{
  "n_layer": 8,
  "d_model": 128,
  "n_head": 2,
  "n_kv_head": 2,
  "head_dim": 64,
  "d_mlp": 448,
  "vocab_size": 1024,
  "activation": "tanh_gelu",
  "norm": "layernorm",
  "norm_place": "pre",
  "norm_eps": 1e-05,
  "positions": "learned",
  "qk_norm": false,
  "attn_scale": 0.125,
  "bias": "all",
  "tie_embeddings": false,
  "parallel_block": false,
  "init": "orth",
  "init_std_qkv": 0.0547,
  "init_std_o": 0.0,
  "init_std_up": 0.0547,
  "init_std_down": 0.0,
  "optimizer": "soap_variant",
  "lr": 0.00462,
  "lr_mult_o": 0.857,
  "beta1": 0.95,
  "beta2": 0.99,
  "lr_head": 0.00603,
  "grad_clip": 0.5,
  "warmup_steps": 200,
  "schedule": "wsd",
  "decay_fraction": 1.0,
  "decay_shape": "linear",
  "final_lr_fraction": 0.0,
  "batch_tokens": 32768,
  "seq_len": 256,
  "doc_mask": true,
  "train_tokens": 144500000,
  "steps": 4410,
  "dataset": "wikipedia_en"
}
Each number is 128 + 32 x the weight over the matrix's rms, rounded and kept within 0 to 255. Layers, rows and columns count from 0.

# layer 4 MLP up, 448x128, rms 0.134, rows 328-352, columns 0-127
[[135 154 158 164 176 132 117  99 103 132 146 137 106 117 155 107 127  74 149 138 173 145 125 137 150 114 115 114 146 169 154 154  97 135 183 154 158 136  68 104 185 133 111 158 157 129  91 198  64 147  96 146 194 110 160 117 147 201 146 132 140 105 156  65 143 152 136 129 146 121 168 171  87 106 122 154 150 133 160 119  89 147 159 155  71 163 125 139 136 157 138  99 115 189 171 127  64 109  91 143 120 175  75 101  75 152 122 135  58 121 160 128 148 173  81  95 196  80 113 166  69 197 123  70 142 116 100  84]
 [191  97  94 146 124 153 127 129  95 162 146 144 121 107 128 124 130 104  47 177 147 108 181  95 125 203  92  99  90 159 141  96 168 116 113 113 108 166  65 169  73 156 100 114 157 142 169 120 152 146 125 139 131 126  78 156  83  91  84 112 111 125 154 143 109 101  64 113 218  94 184 194 139 138 134  97 118 125 140 108 142  72 135  61 120 105 183 137 105 108 146 150 111 108 128  78 133 103 114 151 148 155 128 149 185 146 121 109  72 182 111 148  71 155 169 142 112 123 108 130 123 142 127  80 149  79 138 143]
 [ 54  73 147 225 143 110 150 138 122  82 127 134 138  58 132 128 145 129  88  66 113  68  95 134 104 167 139 151 142  68 151 172 168 111 155 167 135 182 102 116 113 154 132 153  98 131 113 178 169 112 103  99 185 107 194 139  97 116 119 166 118  99 130  94 155  70 112 144 114 127  95 111  74 105 103 148 139  90 116 180  51 103  69 156 136 141  80 130 118 143 178 150 101  99 191  92  97 112 126 118 148 114 165 167 117 163 116 111 153 152 132 152 156 146 175 132 158 151 176 200  82 156 164  99  81 125 139 175]
 [114 113 139 109  90 115 196 123  80  87 118 158 156 163 172 146 161 126 125  98 125 111 102 114 145 197  66 155 209 105  84 131 138 131 191 188 118 122 138 135  80 119 144 103 168 104  82  85 167 106 119  97 143  97 137  82 101  89  39  84 113 112  73 216 146 159 163 142 139 152 154 114  95 157 176 118 131  63 103 191 119  84 154 134 188  88 168 102  89 164 161 163 106  93 107  97 127 114 111  99 151  79 185 135  99 112 101 146  68 139 117 126 169 142 152 140  89 146 110 135 120 170 104 130 131 116 142  91]
 [187 124 120 149 202 119 161 130 116 121 150  95 112 129 115 121 133 140 120 129 195 121 159 176 152 158 109 117 137 166 136  78 145 130  92 171  60 108 133 121 131  94 135 108  70 128 163 100 143  82 177 160 126 109 133 164 156 129 133 153 109  69  97 129 129 171 161 190  34  71 177 151 164 123 160 147 135 102 108 104 203 127 153 136 143 174 124 169 110 111  84 142 129 118 170 119 135 117 161 146 147 138 166 172 122  98 101  80 154 161 123 108 146  85  91 145 134 120 103 140 108 140 106 103 100 117 194 138]
 [147  76 157 148 183  78 128 129 157 146 138 124 118  97 137 155 137 117  89 144 132 148  49 181 182 130 121 115 199 117  85 111 163 144 124 122  63 145 160 117  50 116 111 103 162  97 115 173 123 131 153 164 127  74 138 148 203 165 159 159 114  70 181 119 176 207 128  93 189  91 158  65 161  70 110 108 133 193  72 142 139 119 107 148 106 160 142 158 125 146  87 132 105 113 126  69  91 146 116  90 165 141 109 114 143 121 127 152 169  64 118 145 146 166 106  71  89 136  99  96 152 154  78 121 124  85 157 216]
 [143 159 129 170 101 129 122 165 134 155 140 133 103 156 175  96 113 106  54 133 159 165 157 122 173  61 127 177 163 160 129 127 189  83 130  94  91  94 129 110 136 131  93 134 159  96 154 156 124 103 156 109 144 175  99 128 123 103 137  78 110  86 118 112  99 116 154 154 118  85 165 153 130  99 144 151 139 136 104 119  99  80 109 110 161 112  81 132 106 161 133 181 118 186 122 145  96 113 121 105 141 177 122 140 100 109 155 130  37 184 126 133 158 160  93 148 118  91 140 105 167 136  60 177 151 150  77 113]
 [128 145 132  93 106 104 109  90  91 172  75  98  63 121 144 164  95 136 117  91  84 131 133 148 119 108 143  96  96 168  80 124 120 158  91  83 107 138  60 138 189  93 137 166 100  95 145 139 113 145 108 120 118 132 146 111 159 111 171  64  79 184 145 216 106  86 140 106 166 122 185 158 130 130 161  87 145 154 107 153 172 115 147 111 143 166 122  85 143  61 143 119 122 119 171 129  85 159 157  76 180 129 179 102 123 153 119  63 123 164 105 110 165 138 120 175 113 160 183  85 126  83 166 111 156 118  87 176]
 [158 154 145 159 144 146 169 113 155 166 128 166 124 167 106 147 113 108 130 133 106  98 162 142  83 135 170 149 127 122 126  62 117  86  90 118  80 125 122 117 110  98  94 108 153 115 158 153 150 177 135  97 107 110 121 116 178  76 134 122 150 121  87 128 135 128  93 135  80 124 170 121  85  97 143 143 123 103 133  93 121  99  90 143 126 154 115 147 100 125  92 156 138 103 152 134 162 137 102 103 121 110 136 138 171 125 168 121  99  99 147 100  85 111 118 144 165 152  98 179 148  86 124 141 134 134  88 127]
 [152 111 115 156 104 155 137 154  99 132 121 170 136  62 159 122 152 104 175 120 136  69 191  93 127 114 115 166 155 186 207 130 157 135 131 129 186  95 128 107 148 108 151  81  99  79 114 137 114  94 147 103 135  93 175 139 132 126  72  76 157 178  86 164 122 174 107  89 172  45 125 180 165 138 136 121  99 134 165 102 126 156 146 126 164  92 201 139  99 126 130 177 135 130 169 129  93 120 125  78 152 136 147 124 118 106 176 117  43 143 176 139 152  99  70 143 111  70 132 103 140 110 212  92 135  48 155 118]
 [102 153 156 133 141 163 166 155 183  74 127 157 109 142 109 141 157 123  65 100 208  63 192 121 143 104 144 116 185 113 159 164 169  74 114 123  93 124 115 142 147 130  34  95  74 154 133  90 125 105 161 160 141 111 153  83  94 142  75 136 154  91 129 135  95  87 125 231 153 141  74 116 130 142  96 146 143 165 150 147 172 128 119 150  92 140 136 157 178 160 155 180 123  95  98 180 132 128 134 112 125 118 144 102  88 177 113 149 177 179 100 155  88  68 113   3 122 120 117 228 127 131  72  59 147 137 162 114]
 [131 109 149 113 154  96 168 122 119 112  83 118 151  99 126 124 130 119  90 171 101 177 137 187 127 119 137 118 161 140 116 161 164 120 173 118  90 136 139 192 153 149 128 120 166 152 140 163 131 115 159 104  80 145  88 192 109 114 105 150 205 143 120  79 107 161 113 146 110 135 104 194 106 131 133 153 106 111 151 143 114 139 151 158 144 123 117 115 154 153 183 147 147 111  89 175 117 112 123 106 138 126 115 235 103  80 180 167  77 165  75  81 128  97 117  82 117  57 127 183 158  71  98 132 123  96 139 104]
 [ 89 166 158 171 151 117 157 144  82  61 169  99 107  94 129  83 159 163 106 123 175 109 171 134 158 168  69 171 184 132 106 164 181 136 112 123 126 125 150 100 109  78  89  97 142 101  90 126 138 111 179 129 170 145  81 138 122 142 114 191 121  71  64  94 127 107 141 185  95 108 186 126 160 125 131 120 173  72 124 152 144 200 184 125 144 159 112 124 132 142 101 107 140 145  96 138 160 132 143  78 192  85 130 155 104 108 101 160 109 144 145 119 176  99 141 163 136  82  72 116 127 109 141 163 165  57 119  76]
 [152 122  41 120 125 147  93 100  77  78 119 107 123  96 136 172 134 150  99 100 123 158  94 150 226 148  74 101 136 158 148 100 136 102 120 175 155 194 134 200 133  89 144 117 120 127 119 115 108 143 127 118 110 143 170 120 128  89  98 148 115  44 103 156 123  70 116 136 126 137 189 108 189 114 125  72 146 119 158  96 120 130 182 101 168  70  95 126 122  95 172 140 108 158 102 135  89 102 102  86 133 106 149 117  52 143 124  96 142  73 135 109 135 184 161 126 136 172 129 147 139 162 104 203  96 144 154 108]
 [116 123 154 135 132 121  77 166 153 149 158 139 108  81 113 199  95 138 129 141 121 136 130 124 109 139  85 135  71 114 134 117 123  51 146 121  50 160 143 148  96 138 112  87 113 132 139 168 192 167 108 137 156 108 166 138 145 117 138 177 130 111  88 156 159  95 105  98  71  90  88 143 155 111 153  73 180 148 102 156 164 152 113 139 103 143 137 175 145 147 106 119 110 163 131 140 115 115 100 135 129 196 197  79 110 209 195 138  95 143 154 147  89 197 124 118 128 122 163 109 101  81 162 169 127 131  83  88]
 [137 122 130 109 133 143 123 170  73 111 101 166 127 110 133 133 158 167 165 134 147  91 122  73 144 132 139  94 138 127 106 122 112 131 137 156  75 136 182 140 122 123 108 108 141 113 165 128 115 172 127  94  52  89 151  73  86 182 129 100 125 122 192 156 162 125 143 162  77 127 110 117 163 143 107 136 139  79  35 163 118  95 160 195 104 139 166 124 189  95  80 108 125  58  93 164 118 152  91 150 171 148 105 133  54 123 201  83 158 136 108 112 136 127 150 158 197 110 106 107 135 168 194 105 164 189 144 133]
 [ 99 156 131 104 157 140 166 103 136 161  67 105 107 105 154 134 112 124 115 148 147  79 141 112  86  89 129 128 150 126 164 138  93 191 148 156 184 145 133 111 172  72 133 184 155 139 163 111 106  96 111  90 121 117 102 137 107  92 159 170 147 138 150 119 131 203 126 120 149 121 157 110 117 135 113 103  54 138 134 119 138 117 124 107 140 137 111 108  79 133 135 167 146 212 118 141 126 152 136 126  70 137  82 151 116 130 141 126 113  52 168  92 100 107  62 105  84 120 162 130 129 104  92 112 150 155  76 150]
 [102 108 102 115 153  90  88 100 139  91 136 115 127 184  80  96  87 171 123 156 145  75 146 169 188 131 122 164 108  86 169 135 183 161 169  83  81 142 134 168  75 133 132  37 183 120 149 108 148 125 199 135 105 168  90 142 145 149 132 150 107 183 171 191 129 128 166 128 143 147 128 138 155 101  93 128 186 115 190  94 115 147  90 191  95 136 112 118  39 124 126  74  35 156 105  93 129  68 147 109  96 100 147 119 129 154 105  88 110 176 156  82 119  89 137 138 122 112 104 134 112 178 134  69 166 151 103  99]
 [158 178 147 122 161  92 124 162  88  68 152 164 115  96 111 103 139  61  82  89 135 152 118 127 142 155  78 112 131 147 146 124  95 215 108 123 154 154 111 182 121 127 146  90 180  96 152 125 139 121  76  50 145 124  57 130 113 147 174 147 111 123 153 191 120  96 191 141  95  75 119  85  88 102 201  98 121 118 131 158 149 128 143 157 128 170  95 170 183 145 132  94 120 165  98 121 142 115 131 115 154 125 131  78 191 149  90 100 123 123 160 108 111  96 115 146 179 162  98 119 130 150 172 151 102 170  77 192]
 [142 130  95  98 104 206 153 152 149 122  69 149 121 132 124  92 117 175  96 122 177  94 102 116 163 193 136 123 141 134 133 128 168 135 145 120  92 122 143 119 126 104 192 112  91 126 124 163 122 132 145 170 151 121 126  99  95 126  78 101  71 126 109 144 133 134 137 134 120 127 159 128 115 102 123 142  97 124 195 135 139  79 127  98 190 146 102 133  96 144 129 123 105 114 125 119  61 140 117  98 168 113 169 127 135 131 160 121 126 131  92 158 102 102 111 170 115  94 166 117 219 108 118 111 120  94 143 116]
 [166 189 141 118 149 140 218 120 142 171 105 104  84 106 101 158 202  94  72 162 124  90 139 101 133 136 134  63 127 108 127 157 100 159 100 190 163 110 105 133 110 112  99 121 208 134 100  90 143 151 124  94 120 117  84 126  55 155 114 177 127 174 125 128  84  45  78 120 148  92 131 118 111 146 105 102 116 135 118 176 133  78 127 161 127 148 148 173 140 132 181 104 174 106  55 145 122 118 195  80 110 168 165 124 174 146  92 118 119 155 141 132 184 175  98 199 128 181 179 114  55 105  96 103 117 130 111 155]
 [103 123 138 109 120 113 143  90 144 120  79  90 223 136 149 152 131 146 157 135 158 145 139 121 178 126 133 100 122 170  76 113 187 113 145 102 131 121 124 111  84 136  78 160 120  85 156 115 121 119 157  96 174 123 192 125  84 105 106 134 155  84 189 106 130  96  81 111  78  57 157 133 153 166 156 116 160 189 165 109 120 132 200 116 152  78 132 117 106 116  99 176 112  98 133 142 101 155 187  75 124 144 164 152  79 104 170 119 127 118 164  91 197  28 115 174 180 117 150 224  83 133 189  93 134 105 101 150]
 [139 104 103 132  85 188 132 106 100 117 101 143 173 102 124 182 103 111 123  68  90 124 159  99 139  90 163 102 204 101  90 160 127 117  93 132 136 144 128 129 126 154 149 130  89 174 111 116 101 147 144  92 109 105 142 121 120  73  97 116 144  60 112 136 110 116 104 166 183 118 114  75  82 115 135  81 129 135 158 147  72 180 157 153 163  93  81 124 111 151 139 127 112 129  98  93 125 149 154 141 143  51 180 115 179 167 137 138 133 153  88 186 154 133 135  78 158 143 112 104 166  99 122 143 211 169 175 121]
 [146  95 122 185 104  68 116 139 105 109 123 169  56 185 125 190 115 129 185  80 129 119 112 126 108 187 141 156 168 144 142 109  90 113 139 120  81 106 152 160  82 153  97 140 110 112 149 139  80  98 173  97 156 118 123 147  99 153  61 186 137 115 103  96  93  97  89 128 103 115 159 126 133 146  83 142 147 131 156 198 143 163 131 113 135 140 148 107 139 188 148 123 124 113  87  88 118 151  54 125 158 124 146 153 156  98 162 133 149  92 139 114 118 126  99 134 119  82 140  95 132 114 138  91 141 147 187  99]
 [146 140 123 124 140 167 158 121 101 140 116 155 137 165 163 100 120 183 123 149 160  93 113 149 104 137  89 164 120 106 160 158 151 175 106 152 130 105 112 136 162 139 156 135 123 170 177 108 162  99 153 140 127 137 123 170 112 166 149 133 144 105 140 145 147 144 130  78 110 106 150 107  92 169  90 126 157 105 116 133 155 144 144 101 176 109  96 103 117 142 144 125  94 116 109  79 117 157 123  66  85 167 171 147 116 156 124 165 129 126  88 113  61  47  96 124  86  83 178 102 144  69 168 161 115 158  63 165]]